config = dict(
    n_layer=14,
    d_model=64,
    n_head=2,
    n_kv_head=2,
    head_dim=32,
    d_mlp=256,
    vocab_size=8192,
    activation='relu',
    norm='layernorm',
    norm_place='pre',
    norm_eps=1e-05,
    positions='learned',
    qk_norm=False,
    attn_scale=0.177,
    bias='all',
    tie_embeddings=True,
    parallel_block=False,
    init='trunc',
    init_std_qkv=0.0625,
    init_std_o=0.0118,
    init_std_up=0.0625,
    init_std_down=0.0118,
    optimizer='muon_variant',
    lr=0.0118,
    lr_mult_qkv=0.7,
    beta1=0.93,
    lr_head=0.0123,
    grad_clip=1.0,
    warmup_steps=200,
    schedule='cos',
    final_lr_fraction=0.0,
    batch_tokens=32768,
    seq_len=1024,
    doc_mask=True,
    train_tokens=145900000,
    steps=4453,
    dataset='wikipedia_en',
)
Each number is 128 + 24 x the weight over its row's rms, rounded and kept within 0 to 255. Layers, rows and columns count from 0. The size above them is the row's rms in percent of the matrix's.

# layer 11 attention value, 64x64, rms 0.131, rows 56-63, columns 0-63
size [111  99 105 101  99 106 116 104]
[[118 133 130 121 107 129 144 149 129 114 161  94 106 139  89 156 103 143 123 129 148 131 104  99 101 201 164 114  93 129 150 121 160 103 123  93 136 150 102 112  86 137 141  92 108 172 108 141 160 124  73 108 117 142 150 109 122 115 133 114 158 112 136 112]
 [153  96 142 153 162 130 144 135 141 121 110 156 128  92 144 116 113 190 132  90 107 102 128  77  95 161 148 137 138 123 159 136 101  98  87 129 119 114 114 135 101 102 179 130 136 147 123  93 104 132 153 131  88 103 130 122 162 111 142 131 118 124 109 170]
 [121 156 175  91 102 105 114 128  71 154 143 168 133 124 100  82  76 114 149 144 134 118 133 181 111 154  95 101 137 149 130  87 121 128 112 130  86 137 114 111 157 123 133  99 122 122 124 144 136 139 142 100 102 117 149 152 108 148 116  88 104 139 133 136]
 [ 84  97  89 127 131 150 124 135 131 141 141 171 162  95 130 115 103 123 125 121 121 181 151 161  97 111 150 130 116 123 116 137 112 158 177 137 155  97 114 141 120 164 141 119 107 127 163  89 113 115 151 125  71 158 104 115 132  81 148 148 120 134 146 116]
 [136 148 120 126 135 124  78 126 131 175 148 139 149 137 138  78 141 128 156 130 103  98 152 126 113 151 144 122 136 100 107  86 152 133 123 188 145 125 130  96  90 152 140 126  95 129  79 156 163  96 119 152 153 117 112 119 165 128 133  78 114 149 122 140]
 [141 154 102 119 111  88 102  97 172 148 110 105 129 112 147 116 102 120 181 131 143 129 110 157 131 140 147 165 128 148 115 131 162 126 105 105 112 114  94 131 147 115 129 119  86 146 176 141  98 136  85 128 111 137  87 129 190 156 164 138 122 131 131 104]
 [120 150 120 114 146 154 119 125 119 125 138 133 152 116 161 126 164 134 124 120 119 143 131 114 193 163 108 177  99 130 129 151 139 159 123 102  95 143 117  91 122 111 111 122  80  85 108 117 160 161 161 163 156 118 137  96 117  86 160 138 136 114  88 143]
 [143 166 147 157 130  73 161 121 120 181 120 110 145 137 133 122 128 136 121 108 113  66 111 160 118 107 158 144  98 131 113 143 120 143 140  90 144 147 109 145 144 119 148 140 150 112 130 111 162 169 130 117 138  82 138  79 150  89 106 101 144 103 144 128]]
# layer 11 attention output (transposed), 64x64, rms 0.15, rows 56-63, columns 0-63
size [111 105 102  97 104 111 107 111]
[[ 93  93 140 144 135  93 129 116 126 147 107 150 146 111 156  84 137 121 119 128  71 109 137 165 170  75  78 142 137 134 106 113 104 177 127 162 148 120 120 136 160 130 108 158 129  87 136 141 112 141 146 164 121 117 111 126 105 116 154 103  98 132 119 120]
 [126 137  98 110  79 131 132 111 133 140 111  73 155 142 101 155 130  77 101 160 152 141 160 160 142  91 117 117 132 111  90 151 138 160 132 128 144 141 127 145 135 141 100 121 130 124 127 177 160 124 135 128 163 137 104 154  89 133  96 101 175 135 126  90]
 [115 111  94 170 160 143 128 130 202 108  98 124 113 104 173 177 157 111 122 120 118 130  87  86 148 104 175 150 126  86 143 136 135 117 132 142 166 129 123 130 119 145 128 148 123 143 156 132 114 144 128 177 143 134 121 117 134 104 152 134 153 108 132 107]
 [146 156 128 149  98 106 147 124 123 112 107 104 106 159 131 136 147  87 131 118 104  56 113 101 125 145 102 115 139 148 112 105 132 116  74 159  99 130 142 124 110 118 107 120 159 121 106 159 151 153  96 131 147 105 166 161 110 161  91 143 130 148  86 142]
 [166  94 153 123 154 130 151 125 149  90 111 118 125 114 141 151 109 148  96 129 122 150 148 129 151  89 119 112  99 109 148 167 102 124 121  66 134 145 157 144 177  72 102 112 120 121 144 116 100 137 114  80 107 142 141 138 111 113 114 152 161 106 106 111]
 [121 100 186 135 138 146 173 161  88 113 158 150 136 128 114 148 140 136  91 127 103 123 151 112 121 101 143  78 128 124 146 110 142 155 148 154 133 129 166 103 105 132 114 127 159 111  88 118 141 136 145 106 156 107 173 114  61  98 113 123 123 111 126 128]
 [154 121 158 134 124 136 116 125 111 147 111 150 107 104 114 138 133 132 142 112 133 118 120 127  67  85 165  56 140  97 131  94 102 125 115 127 148 119 134 171 155 127 115 131 160 171 129 127  87  98 109 103 116 155  93 154 125 163 103 112 126 134 167 118]
 [113 101 123 109 119 153 109 145 141 100  98 142 114 120 107 143 137 143 133 162 143 177 145  80 150 166  78 134 163 117 154 126 150  97 114 160 112 111 150 124 118 131 115 134  99 147 129 150 107  84 125 149 134 176  95 140  92 143 149 173 122 148  91 132]]
# layer 11 MLP up, 256x64, rms 0.242, rows 0-44, columns 0-63
size [125 107  99  63  98  89  83 105  92 102 103 106  80 103  79  91  78 105  98  99  78  94  84 115  93  82  90  81  97 134 136 117 115 105 135  83  93 109 107 129 100  97  98  94 104]
[[117 137 143  93 128 151 113 169 108 120 164 149 127 133 143 153  84 163 180 140 123 107 121 172 127 119 117  75 117 136 149 142 139 117 124 137 144 166 109  65 141  94 119 101 125 128 144 129 158 144 115 142 133 143 195 138  97 137 161 124 132 117 133 143]
 [137 125 184 103 131 127 125 133 160 134  95  88 143 163 125 151 129 128 138  81 102 101 118 109 121 123 132 134 107 101 131 135 137 113 119 102 123 124 136 118  78 153 141 151 147 120 149 142 134 137  98 203 136 115 168 128 129 105 184 130 155  81 147 111]
 [153  99 142 140 150 110 141 115 133 158 121 166 126  86 104 182 134 147 128 122 141 111 126 147 123  90 159 136  96 134  90 113 100  89 103 144 118 135 142 162 129 106 159 119  82 103 154 120 123  99 102 101 140 129 122 185 113  73 126 113 152 143 128 118]
 [161 113 123 120 147  99 173  90 130 123 143 142 157 146 145 100 170 112 140 119 111 136 158 102  85 127  73 169 112 126 112 141 138 119 108 168 178  91 135 132 123 152 198 108 130 115 118 143 138 116 124 121 152 146  97 126 132 151 129 123 124 163 109 128]
 [141 156  98 139 149  91 137  99  86 138 158 159 107 149 131 115 140 135 107 134 145 134 104 102 138 143 132 145 139 138  83 154 152 140 104 155 112 138  88 165 153 169 126 154 111 101 106 115 138 106 119 142 116 100 147 138 117 160  57 166  89 123 127 140]
 [101 122 152 114 113 127 118 139 111 185 163 118 153  83 148  97 163  89 116 157 118 125 106 145 130 116 154 120 152 112 126 155 114 153 105 126 131 129  95 129 136 102 145 120 148 112 102  86 135 151 107 188 174 141 128 135  87 132 139 132 154 101 154 168]
 [127 121 115 145 182 145 116 105 108 131 160 133 112  97 130 120 132 151 184 138 121 102 129 113 124 156 116 120  99 139  80 137  90 145 121 162 116 147 106 175 135  48 141 128  96 115 114 125 148 122 187 117 129 139 121 120  97 138 118  97 130 119 121 121]
 [126 142 130  90 120 146 112 124 145 124 113 128 131 136 110  84 138 116 182 122 132 154 127 159 150 102 156 114 146 124 111 152  60 155 147  54 141 150 143 118 123 126 130 109 121 145 147 134 141 150 123 120 107 143 112 119 118 115 138 174  88 132 145  66]
 [127 144  97 101 103 168 134 137 119 145 112 122 129 141 159 132 152 147 163  81 157  96 116 135  61 128 121  90 143 150 109 110 165 140 147 120 130 175 120 173 133 129 136 171 129 151 126 168 142 111 122 137 100  79 134 118 130 109 111 108 113 128 108 160]
 [153 167 106 102 128 116 154 112  68 149 183 125  49 135 150 121 147 146 161 138 128 151 131 133 112 137 142 161 106 109 126 113 114 104 145  91 103  92 133 118 104 117 117 131 123 157 148 100 148 119 129 120 143 143 139 120 110 161 127 154 131  84 116 101]
 [129 141 112 131 128 110  81 166 117 155 115 126  95 149 134 140 125 152  78 130 195 123 104 151 149 117 164  35 116 150 122 120 120 140 126 107 138 119 113 118 101  94 122 109 105 142 121 130 117 105  96 115 165 148 123 131 142 100 120 145 110 125 121 143]
 [120 168 187 155 142 137 106  99 108 112 166 138 129 100 135 162 140 109 128 116 143 156  98 139  98  89 127 101 155 116 114 133 157 130 138  99 103 103 177 131 153 159 138 140 126 129 119 123 120 106 142 176 128  98 153 138 120 180 117  85 115  95 115 118]
 [120  98 102 153 139  77 148  90 137 113 141 130  79 152 163 140 162  72 107 173 119 147 156 158 151 141 137 133 103 150 141 136 145 110 124 114 131 140 131 120 157 157 151 157 102 125 120 113 129 116 148 129 146 146 161 149 152 127 137 151  95 137 154  71]
 [174 157 118 105 117  96 121 123 127 118 147 104 117 125 132 117 140 122 102 166 115  98 163 100 122 143 123  80 132  95 121 151 164 132  94 153 129 135 119 160 127  80 139  86 121 109 100 140 162  96 116 121 172  89 111 134 174 113 160  97 119 146 113 127]
 [100 160 108 141 132 118 120 118  87 128 112 165 107 144 147 122 124 144 152 147 180 132 154 124  97 111  85  97 127 142 140 173 110 135 163 151 149 128 133 146 141 103 141  95 100 147 104 142 165  70 119 163 170 112 150 156 104 134 113 136 161 120 149 121]
 [125  69 138 121 119 111 116 133 110 140 126 125  65 141 116 163  92 122 112 116 122 112 153 120 162 123 124  97 151  99  99  94 130 116 149 151 130  90  85 110 154 123 156 100 119 146 133 183 115 158 121 102 142 109 136 122  97 117 131 146  88  84 115 111]
 [136 131 115 132 137 135 144 119 195 148 150 121 155 113  60 117 142 126 110  97 141  87 117 122 156 157 118 114 125 154 138 137  95  88 181 146 152 129 141 163 135 136 130 136 118  99 104 143 120 186 112 168  94 118 132 120 165 114 142 115 142 132 121 140]
 [128 131 180 135  92  79 146 144 150 153 119 135 120 145 160 115 104 133 175 139 142 142 101 125 141 102 109 133 102 131 113 152 109 137 169 142  99 122 115 149 120 147 131 123 159 147 166 112 111 132 155 167  71 138 155 120  77 122  90 133  99 135  99 108]
 [153 137 148 110 127 163 137  92 131 103 121 154 119 144 116 143  83 106 133 118 125 125 146 142 111 107 127 118 155 101 149 125 162 155 126  92 142 126 134 112 131  76 135 147 147  77 102 131 116  88 158 105 143 122 122  84 136 127 170 168  62 144 148 103]
 [128 118 104 140 142 143 152 121  97 103 154  98 117 112 147 149 125 126  61 111 178 146 121 104  95 162 128 121 142 162 138  99  94 126 129 126 146 119 142 125  99 111 147 123  75  72 118 143 145 108 127 116 122  90 154  92 112 162 118 135 105 100 162 132]
 [ 92 105  90  96 146 102 138 110 126 114 127  69 145 151 137 129 130 112 131 136 122 133  98 112 144 108 113 155 153 116 137 136 120 165 138 114 141 140  75 144  88  93 139 123 158 123 156 103 109 172 152 111  97 118 113 181 103 126 121  81 138 135 168 114]
 [118 154 110  74 119 127 107  99 121 105 112 123  94 105 113 156 168 123 166 162 109 109  97 113  96 161  95  81 145 156 139 115 176 146 124 152 113 131 101 157 125 126 134 162 124 128 155 131 153 115 134 126  99 131 114  77 162 158 146 118 133 152 128 153]
 [114 104 103 149 144 139  78 136  88 144 101 107 105 177 128  96 111 144 149 147 121 122 130 115 151 146 108  92 149 124 144 173 138  93 146 131 122 141 119 129 105  87 118 165  87 124 129 142  84 141 156 155 103 111 130 165 139 121 167 161 103 141 151 101]
 [133 132 145 124 150 146 136 137 142  97 144 168  92 142 106 128  81 104 101 121  91 173 117 150  94 121 142  98  79  67 126 128 149 124 157 140 107 151 156 111  95 119 152 114 114 118 116 135 117 114 102 135  98 164 110 106 151 177 150 104 124 126 149 113]
 [129 145 153 147 123 159 130 126 172 120 156 110 100 101 125 107 116 142 139 156 118 115  80  83 160  94  88 136  80 142 135  99 168 159 121 155  92 126 154 151 148 126 191 101 121 128 142 120 149  96 133 130 112 125 145 126 143 117 136 150 126 104 169 134]
 [131 130 115 124 168  96 106 119 164 172 119 141 141 112 100 130 143 148  83 152 151 181  76 103  87 133 130 132 121 132 130 110 164 169 124 132 153 104 120 127 147 161 146 120 107  87  94 103 116 133 173 110 140 118  93 122 148 117 120 142 148 104 141  98]
 [126  87 118  55 131 152  88  88 138 141 124 139 112 162 122 106  91 166 126  90 114 144 123  77 124 137 147 118 117 133 119 169 113 159 185 129 162 131 131 119 123 138 109 116 113 121 155 127 145 150 158 117 144  87 115 128 153 130 116 120 141 115 156 101]
 [114  98 157 120  79 136 143 167 126 138 162  88 103 152  89 114 123 121 112 137 158  80 140 120 130 128 130 132  56 112  80 146  93 100 142 138 118 120 108 126 167 134 168 129 136 132 128 149 133 135 111 151 136 116 133 149 146 131 101 101 136 145 160  86]
 [102 108 126 102  87 111 118 174 127 158 117 100 105 124 138 149  92 121 137 113 153 106 149 178 108  95 155 158 110 104 154 144 139 138 141 135 131 146 123  92  97 165 156 140 101 125 106 102 141 117 135 135 156  98 131 107 197 162 135 139 126  91 134 142]
 [124 129 177 131 134 106 124 148 139 122 122 104  83 119 168 132 120 131 121 123 128 129 154 109  93 117 150 130 143 127 124 153 132 143  98  93 110 163 158 106 106 156 112 116 116  96  51 120 125 114 120 159 159 109 145 180 136 133 126  69  95 100 136 111]
 [129 165 129 113 134 122 149 102 136 107 145 112 140 111 118 133 140 125 137 140 165 126 118 102 157 107 137 135 130  84 135 147 124 119 125 131  78 120 122 162 155 136 141 124  70 167 118 104 160 126 110 138 157 141 151 136  83 157  95 145  41 101 111 137]
 [141 139 179 126 158 106 127 141  96 110 145 102 145 130 137 110 185 133 163  75  87 137 107 102 149  98 124 107 120 139 142 166  94 130 120 140 112 161 101 109 146 125  98 138 132 133  99 111 112 127 137 190 128 136 161 133  87 128 143 123 140 162 136 150]
 [168  99 113 115 117 115 153 133 147 151 153 144 128 107 109 127  82 146 133 104 109 128 124 153  94 122 147 123 139 156 140 110 102 138 136 110 130 133 130 137 101 158 213  76 130 148 113  94  77 104 112 105 142 113 100 107 127 113 142 118 114 139  85 154]
 [173 132 127 111 134 116 125 187  87 110 150 137  61 143 112 122 106 172 130 121 110 134 156 104 125 157 145 112 145 142 140 137 166 135 139 113 128 142 126 116 122  78 154 153 108 129 139 148 134  82 116 108  94 162  99  93 153 103 144 134  99 134 147 115]
 [155 150 151 124 118 160 115 126 101 102 145 151 116 185 117  97 153 177 108 163 132 141 137 142  95 102 135 116 133 124 126 104  93 135 146 112 113 123 104 120  91  82 118 106  91 132 132 112 134 135 111 137 149 123 122 146 133 169 115  54 151 152 101 106]
 [113 155 136  87 164 106 127 137 126 125 162 112 167 136 122 156 111 121 151 102  91 164 141 166 131 141  93 131  93 132 134 108 160 146  95 124 162 185 145 163 112 153 128 133 160  68 122 110 125 135 108 111 113 139 135  99  98 115 118 113 102 119 161 124]
 [127 111 125 162 126  87  88 130 133 194 145 115 122 149 137  92  89 129 116 139 160 127 130  92 148  98 166  95 115 115 151 153 137 119 109 130 107 147 139 151 148 126 164 153 141 142 126 125 136 137 133 106 166 168 172 143 170 122 145 136 141 155  86 100]
 [160 133 142 151  66  89 127 112 108 128 160 149 144 112 145 121 129 132 138 121 125 120 106 133 142 136 118 108 144 138 102 147 103  92  80  51  78 115  94 130 149 146 184 147 128 125 126 108 135 129 121 136 115 113 141 115 115 156  79 138 139 101 125 117]
 [146 135 141 106 119 109 127 121  88 105 172  95 118 154 147 141 137 135 134 111 157 155 145 112 134  87 157 137 138 137 133 121 138 163 153  81 101 130  59 134 161 132 163 142 174 149 132  85 124  88 165 130 123 114 126 106 125 122  95 107 151 127 150 148]
 [127 136 135 104  89 134 107 130 101 127 118 118 148 122 106 148 124 136 130 136 116 126  95 122 123 107 123 122 147  93 109 140 115 174 158 142 100 142 130  85 112 120 119 115  72  81  71 133 176 103 132 171 146 132 180 153 130 119 146 119  72 143 113 126]
 [118 103 137 108 109 188  96 108 115 143 146 109 139 111 114 149  92 163 131  91 115 124  68 158 110 120 143 134 102 116 147 128 116  99 128 137 124 153 135 131  81 123 142 117 160 159 106 137 171 106 160 137 125 123 132 146 132 134 184 159 106 170 115 108]
 [142  85 117 163 110 116 111 113  95 112 129 172 134 102 113 156 126 172 165 113 171 119  84 120 105 115 139 155 122 115 102 108 124 131 122  85 117 148 125 161 136 139 144 131 110 113 110  93 125  86 182 110 148 100  94 119 133 128 116 112 153 104 161  96]
 [146 173  94  84 153 189 130 138 105  98 131 128 148 138 165  99 135 125  97 100 153  82 107 164 106 132 123 139 155 106 128 135 116 162 129 110 140 114 118 121 109 120 119 129  84 122 112 172 123 108 125 122 164  75 145 108 122 150 130 134 131 134 105 167]
 [123 153 152 132 121 128 108 140 143 147 161 179 122  83 111 108  87 132 111 122  75 130 109  77 166 114 116 130  89 114 130 148 115 127  93 157 132  65 144 111 145 120 150 115 131 118 118  99  93 113 149 137 137 157 126 151 161 139 156 132 130 135 157  93]
 [105 124 122 114  87 155 151 147 151 148 168 134  92  99 157 130 124  97 134 101 167 138 131 118 155 157 144 118 162 103 137 178 127 112 130 126 132 123 159 138  88 118 159  85 132 110 118 106 113  64 112 142 131 182 129 126 146 138 147 110 137 162 137 148]]
# layer 11 MLP down (transposed), 256x64, rms 0.0593, rows 0-43, columns 0-63
size [129 118  73  64  90  68  66 101  85  80 101 117  72 109  69  77  71 107  97  78  64  69  81 134 109  67  96  72 101 149 127 114 100 123 156  69  66  96 114 161  90 100  83  61]
[[ 84 135 118 106  97 127 114 158  88 133 124 153 115  91 126 139 112 170 143 169 183 137 149 154 148 142 100  93 121 131 133 134 164 126  86 150 155 110 128  86 179 116 110 127  73 121 113 128 135  95 103 127 138 124 136 142 135 111 147 159 101 137 137 132]
 [112 105 120 143 148  86  89 130 135 111 123 137 113 128 142 124 156 193  90  95 138  66 113 128 112 116 131 150 132 105 134 151 128 136 114 141 130 120 140 132 147 126 147 136 113 167 161 108 129 132 110 109 142 142  79 136  97 154 129 111 193  83 136 157]
 [127 124 205 121 185 110 157 109 109 102 146 108 116  94 111 142 109  93 130 145 106 101 116  98 124 139 121 139 110 125 149 143  90 121 127  81 139 161  84 130  81  96 138 120 124 124 131 189 115 110 147 146 122 119 126 128 115 129 141 113 135 150 134 101]
 [158 130 131  52 105 120 128 158 154 102 160 117 109 146 158 150 124 125 120 121 106 157 138 154 162 119 116 106 125 141 115 138 162 179 123 135  95 130 121 115 153 127 129 156  98 115 128 116  85 130 136 125 127 131 175  99 124 166 177 105 120  90 112 100]
 [ 90 130 101 111 132 121 114 166  95  91 147 120  91 144 117 129 138 145 142  79 141  67 105 113 128 117 136 143 108 113 179  98 144 140 158 150  66 113 151 108 143 130 145 143 139 136  96  89  98 125 148 144 147 128  80 140 118 133 122 115 138 126 111 150]
 [144 132  62 127 124 107 147 100 128 145 148 156 130 140  99 134 111 116 124 128 129 146  76 125  97 143 169 128 128 169  94 130 147  86 158  90 135  96 138 114 133 151 174 129  98 102 124 123 143 150 143 118 169 108 123 119 164 160 143 143  80 109 119 113]
 [127 127 123 154 133 149 110 117 110 113  96  72 154 126 122  94 157  75 110 142 116 145 143  93 107 121 153 136 137 103 153 189 140 139 110 136  78  95 149 131 130 114 139 130 156 113  91 172 155 124 115 133 158 143 105 127  99 107  99 126 159 109 118 157]
 [118 102 138 137 107 118 152 110 116 107 144  89  79 129 117  95 167 117 107 149 127 136 129 137 124 168 172 171 133 131 110 104  86 134 151 132 100 116 104 152  98 127 113 158  97 161 110 120 141 133 147 184 110 149 127 137 144  85 123 100 118 175 103 138]
 [153 101 122 106 113 136 137 121 107 123 124 103 130 104  82 130 115 109 130 126 122 140 112  75 174 146 107 130 116 136 127 190  84 127 103  91 114 102 106 156 109 168 128 105  83 135 140 183 106 104 131 113 107 146  94 135 112 159 121 119 144 138 129  93]
 [134 147  56 128 121 170 119 146  95 120 130 144  64 126 175 131 160 132 119 150 134 116 144 141 111 113 150  98 132 123  76 143 130 151 117 131 134  99 129  97 116 111 166 141 106 123 112 127 101 137 158 161 133 152 149 147 167 104 129 102 127 125 167 148]
 [160 129 152 108 134  84 139 143 144 114 122 120 153 162 151 103 169 145 119 104  98 136 140  87 117 152 100 101 128  90  99 105 122 123 160 166 154 105 115 153 114 100 165 130 104 101 159 117 124 139 150 170  82 122 170 141 128 116 158  97 129 134 149 109]
 [136 107 138 166 126 142 118 106 147 124  55  96 128 104 154 102 151  74 134 132 124 128 149  77  63 109 137 108 127 126 150 152 134  70 111 145 125 124 122 142 128 110 138 136 171 123 107 136 141 141 116 147 155 111 144 169 141 135 119 100 108 120 143 134]
 [134 135 171 130 149 108 115 150 165 109 126  91 175 116  97 104 165 172 126 173 139 130 129 131 133 133 155 141 127 129 139 116  69 140 161 123 137 136  94 166 115 116 147  86  83 134 138 170 115 138 134 178 144 162 129 129 113 124 129 120 115 134 139 161]
 [103 142 142 135 131  93 109 164 163 150 129 115 116 116 134 151 145 111 148 105 128 125 125 121 104 123 150 171 125  85 162  97 145 143 124  94 120 147 137  71 149 118 136 163 127 134 114 117  52 148 143 131 112 145 131 139  79 176 131 124 121  86 113 122]
 [179 119  63  75 105 151 133 123 115 151 137 178 138 107 147 133 120 159 142  75 147 142 130 130 102 118 122  91 125 112 147 105 128 124 122 119 124  97 146 103 147 144 161  89 152 146 143  63 114 144 117 107 132 143 107 126 126 139 120 108 144 141 151 136]
 [147 152 122 145 111 139  79 113 101 129 105 154 140 124 137 103 181 148 167 175 141 166  82 135 142 136 138 140 147 102 104 165 118 119 119 130 155 113 111 124 128  82 117  97 136 125 126 123 129 150  99 121 135 155 100 119 153 131  73 108 142 129  88 172]
 [152 143  92 152 109 139  87 176 149 125 152 155 131 110 123 136 127 124 150 100 151 161 156 105 135 149 126 142 167 109  78 139 152 133 115 138 103 149 121 102 136 125 162  78 109 115 128  83 152 126 152 154 145 144  92 136 183 120 120 114 116 143 119 169]
 [125 165 130  91 120 143 163 119 116 119 170 144 161 112 117 159  85 148 152 154 130 171  87 139 135 129 166 120 168 146 120 139 130 113  92 108 141 144  98  93 129 140 130 111 132 154 134 110 122 131 106 119 177  95 157  89 127 114  96  83 115 122 164 126]
 [130 162 117  96 124  79  79 146 166 147 107 133 120 131 148 161 103 120 117 137 135 137 126 129 151 170 122 108 117 114  98 127  97 115 106 163 169 134 131 105 135 159 103 112 112 159 163 106  95 130 130 173 126 141 175 114 106 115 167  78 119 140 136 139]
 [127 115 118 132 137  94 113 123 149 160 106 138 114  91  62 123  93 107 111 160 104 142 118 105 139 143 121 158  98 111 113 160 123 107 113 117 140 158 141 111  79 127 119 110 140 150 145 178 138 126 133 145 113 158 129 116 104 131 172 119 155  84  94  81]
 [102 115 195 123 136 166 130 135 176 146 123 160  97 129 142 149 135 135  99 124 138 152 120 139 105 108 180 116 154 158 112 124 138  95 152 159 126 141 149  97 148 158 134 149 133 151 131  97 129 112 170 140 145  90 156  96 162  99 154 103 125 139 113 141]
 [133 105 124 135 153 129 133 139  80 109 130  86 140 103 103 138 116 140 106 130 137 132 152 119 152 101 161 152 116 110 136 183 105 129 137  89  83 143 110 104  54 158 109 140 104 111 124 186 101 128 126 140 128 155 106 131 128  98 115 120 160 107 123 108]
 [143 112 158 129 103 123 133  85 193 152 109  99 150 114  98 100 110 146 116 141 115 183 150 133 140  90 174 149 156 115  99 124 130 162 140  98 148 148 109 164 149 106  97  98 149 127 116 115 143 114  85 126 135 119 117 131 116 146  99 106 152 107 119 131]
 [112 113 138 110 145 142 105 116 119 157 131 100 164  91 140 150  92 116 115 115 140 103 113 156 146 125 117 117  93 128 137 130 182  94 111 127 146 106 145 121 112 171 150 155 181  91  93 151 107 161 192  87 136 110 111 121 124 105 121 125 105 136 111 134]
 [104 124 165 118 155 110 110 137 108 156 108 155 179 134 108 120 129  91  88 166 103 150 162 140 119 170 215  94 139 145 126 156 108 126 130 120 143 142 151 135 102 121 103 135 140 140 116 158 102 139  85 117 133 117 121 134 109 132 109  96 116 117 127 118]
 [134 141 133  86 121 143 125 154  85 124 183 191 115 110 107 139 138 152 167 128 123  80 170 102 108 121 111 122 173 121 159 186 127 137 139 105 110 124 116 136 140 144 112  95  92 145 162 129 147 130  93 125 145 127 143 118 151 138 128 101 111 132 128 110]
 [100  82 186 138 172 188 155 136 117  88 147  97 165 106 125 127 152 124  99 138 128 130 146  64 110 135 132 131 124 142 122 130 145 147 118  62 125 140 113 144 149 119 104 118 155 126 115 129 116  91 108 104 116 112 124 130  96 113 142 124 123 130 106 124]
 [154 136 110 116 148 151 110 119 131 144  94 150 173 133 124 171 108 127 134 138 131 153 114 111 126 171 110 128 149 144 122 104 148 100 110 140 137  88 132  88 138 136 126  89 148 127  92 163 150 153 179 121 140 158 143 135 146 102 134 133 136 100  99 205]
 [104 152 162 140 114 133 153  63 109 123 130 134  94 142 180 138 154 135 120 176 141 132 133 127  95  82 162 150 105 134 149 126 113 136  94 129 149 144 128  89 140 116 136 152 105 125 147 117  81 133 102 133 143 115  85 142 111 148  81 120 134 101 108 104]
 [112 139 113 156 165 149 147  78 150 146 125 111 137 115 126  90 144  98 127 136 140 143 110 144 125 141 136 161  98 157 160  86 114 109 149 130 100 120 173 137 164 159 112 107 152 124  58 109  87 140 154 141 145 150 113 130 117  86 117 108 130 122 121 163]
 [137 153 139 153 124 123 132 147 131 130 138 180 117 125 120  92 148  99 135 131  76 146 118 113 117 141 143  94 151  98 153 145 111 132 141 172 120 138 126  89 155 142 108 156 108 144 110  88 145 135 126 122 136 124 109 133 134 183  45 129 148 161 118 156]
 [116  96  64 116 102 108 148 191 137 143 126 177 108 115 113 113  97 141 181 126 131 121 124 148 173 135 129 143 174 119 128 113 159 152 138 159 126  97 161 116 112 127 130 109 109 104 175 127  92 119 145 118 133 130 114 109 146 134 102 124 151 125 108 118]
 [150 146  83 118 100 167 156 147 137 126 126 108 142 149 135 130 117 114 188 124 103 132 170 106 120 113 175 137 138 138 127 150 110 109 122 145  56 107 125 100 114 102  87 118  88 107 126 132 164 141 126 127 148 126 104 170 149 158 109 105 122 149 135 141]
 [114 119  88 144 107 115 134 149 137 170 123 120 126 117 148 147 158  73 153 151  98  74 140 142 152 179 172 135 134 140 112 116 150 113 139 111 146 104 145 115 115 143 181 168 140 147 108 118  85 116 131 135 114 105 104 130 138 140  93 138 133  88 140  93]
 [159 143  77 108 120 111 126  79 105 106 159  70 108 140 177 109 141 121 158  98 138 124 123  89 149 116 130 151 175 165 138 144 129 115 115 142 148 137 148 135 144 148 146 135 131 150 180 149 126  96 151 110 120 143 104 146 115  96 135 111 137  90 142 133]
 [152 141 116 110 106 136 102 130 103  57 102 125 122 130 106 138 144 112 106 123 163 168 133  92 118 133 152 143 168 100 147 185 111 120  97 133 104 109  97 128 169 132 137 138  99 144  94 145 135 132 137 161 159 129  81 155 167 104 130 126 110 133 129 136]
 [142 152  89 139 137  93 120 104  80 140 110 105 146 112 128 125 177 104 154 176 112 140 107  74 168 119 141 168 141  91 139 149  93 141  96  83 131 144 128 154 155 114 102 101 131 133 133 143 119 131 122 105 107 156 115 126 147 123  98  98 154 125 145 118]
 [163 135 104 184 113 153 115 122  81 169 133 119 154 112 117 137 127  55 123 175 131 152 123 115 106 149 155 108 125 116 102 113 132 146 108 106 113 128 114  94 116 150 143 129 140 130 103  98 154 139 136 137 143 171 174 109 112 140 101 141 115 139 161 155]
 [146 147  94 131 153 109 123 101  97 169 145 145 142 112 120 122 119 116 136 156 166 152  85 133 177 124 111 103 100 106 168 166 130 116 138 163 157 123 140 151 112 129 133 138 112 121 109  90 122 138 139 114 105 106  97 146 162 195 102 143  93 100 135 128]
 [189 108  78 110 137 135 122 131 121 159 117 145 136 140 102 123 105 127 164 134 114  72 112 130 110 113 141 175 143  66 156 116 137 108 126 132 143 123 139  94 110 152 100 120 134 119 131 122 101 110 162 138 160 160 155 105 153 129 172 153  99 148 118 130]
 [142 144 137 116 108 116 138 115  91 125  97 130 170 153 135 138 139 148 166 140 124 148 121 126 104 123 105 137  88  72 126 148 128 149 147 159 174 134 111  96 141  79 139 113 169 104 114  89 150 146 115 131 145 150 136 118  76 137 136 146 147  67 110 131]
 [ 98 112  97 126 140 117 139  58 106 142 150 129 140 118 126 104 101 103 122 186 114  88 120 166 149 107 156 114 115 138 117 102 117 124 106 121  93 155 148  85 124 121 119 115 128 133 111 123 118 133 116 117 123 145  99 120 132 113  82 138  88 150 154 193]
 [112 110 185 123 126 161 141 112 131 134 146 158 182 136 100 126 129 131 127 119 107 131 128  87 140 107 126 154 108 145 175 107 125 174 136 120  98 145  88 116  91 125 118 160  99 115 168 161 153 123 158  95 126 121 123 139 155 124 112 143 100 165 164 103]
 [101 128 162 117 133 147 162  98 121 117 126 119 181  66  96 115 138 163 154 122 113 116 167 122 125  90 132 149 144 137 128 102 135 178 140 132 135 152  85 111 116 140  60 113 140 134 156 169 113 113 118 130 113 160 127 139 106 119 130  97 127 149 138 140]]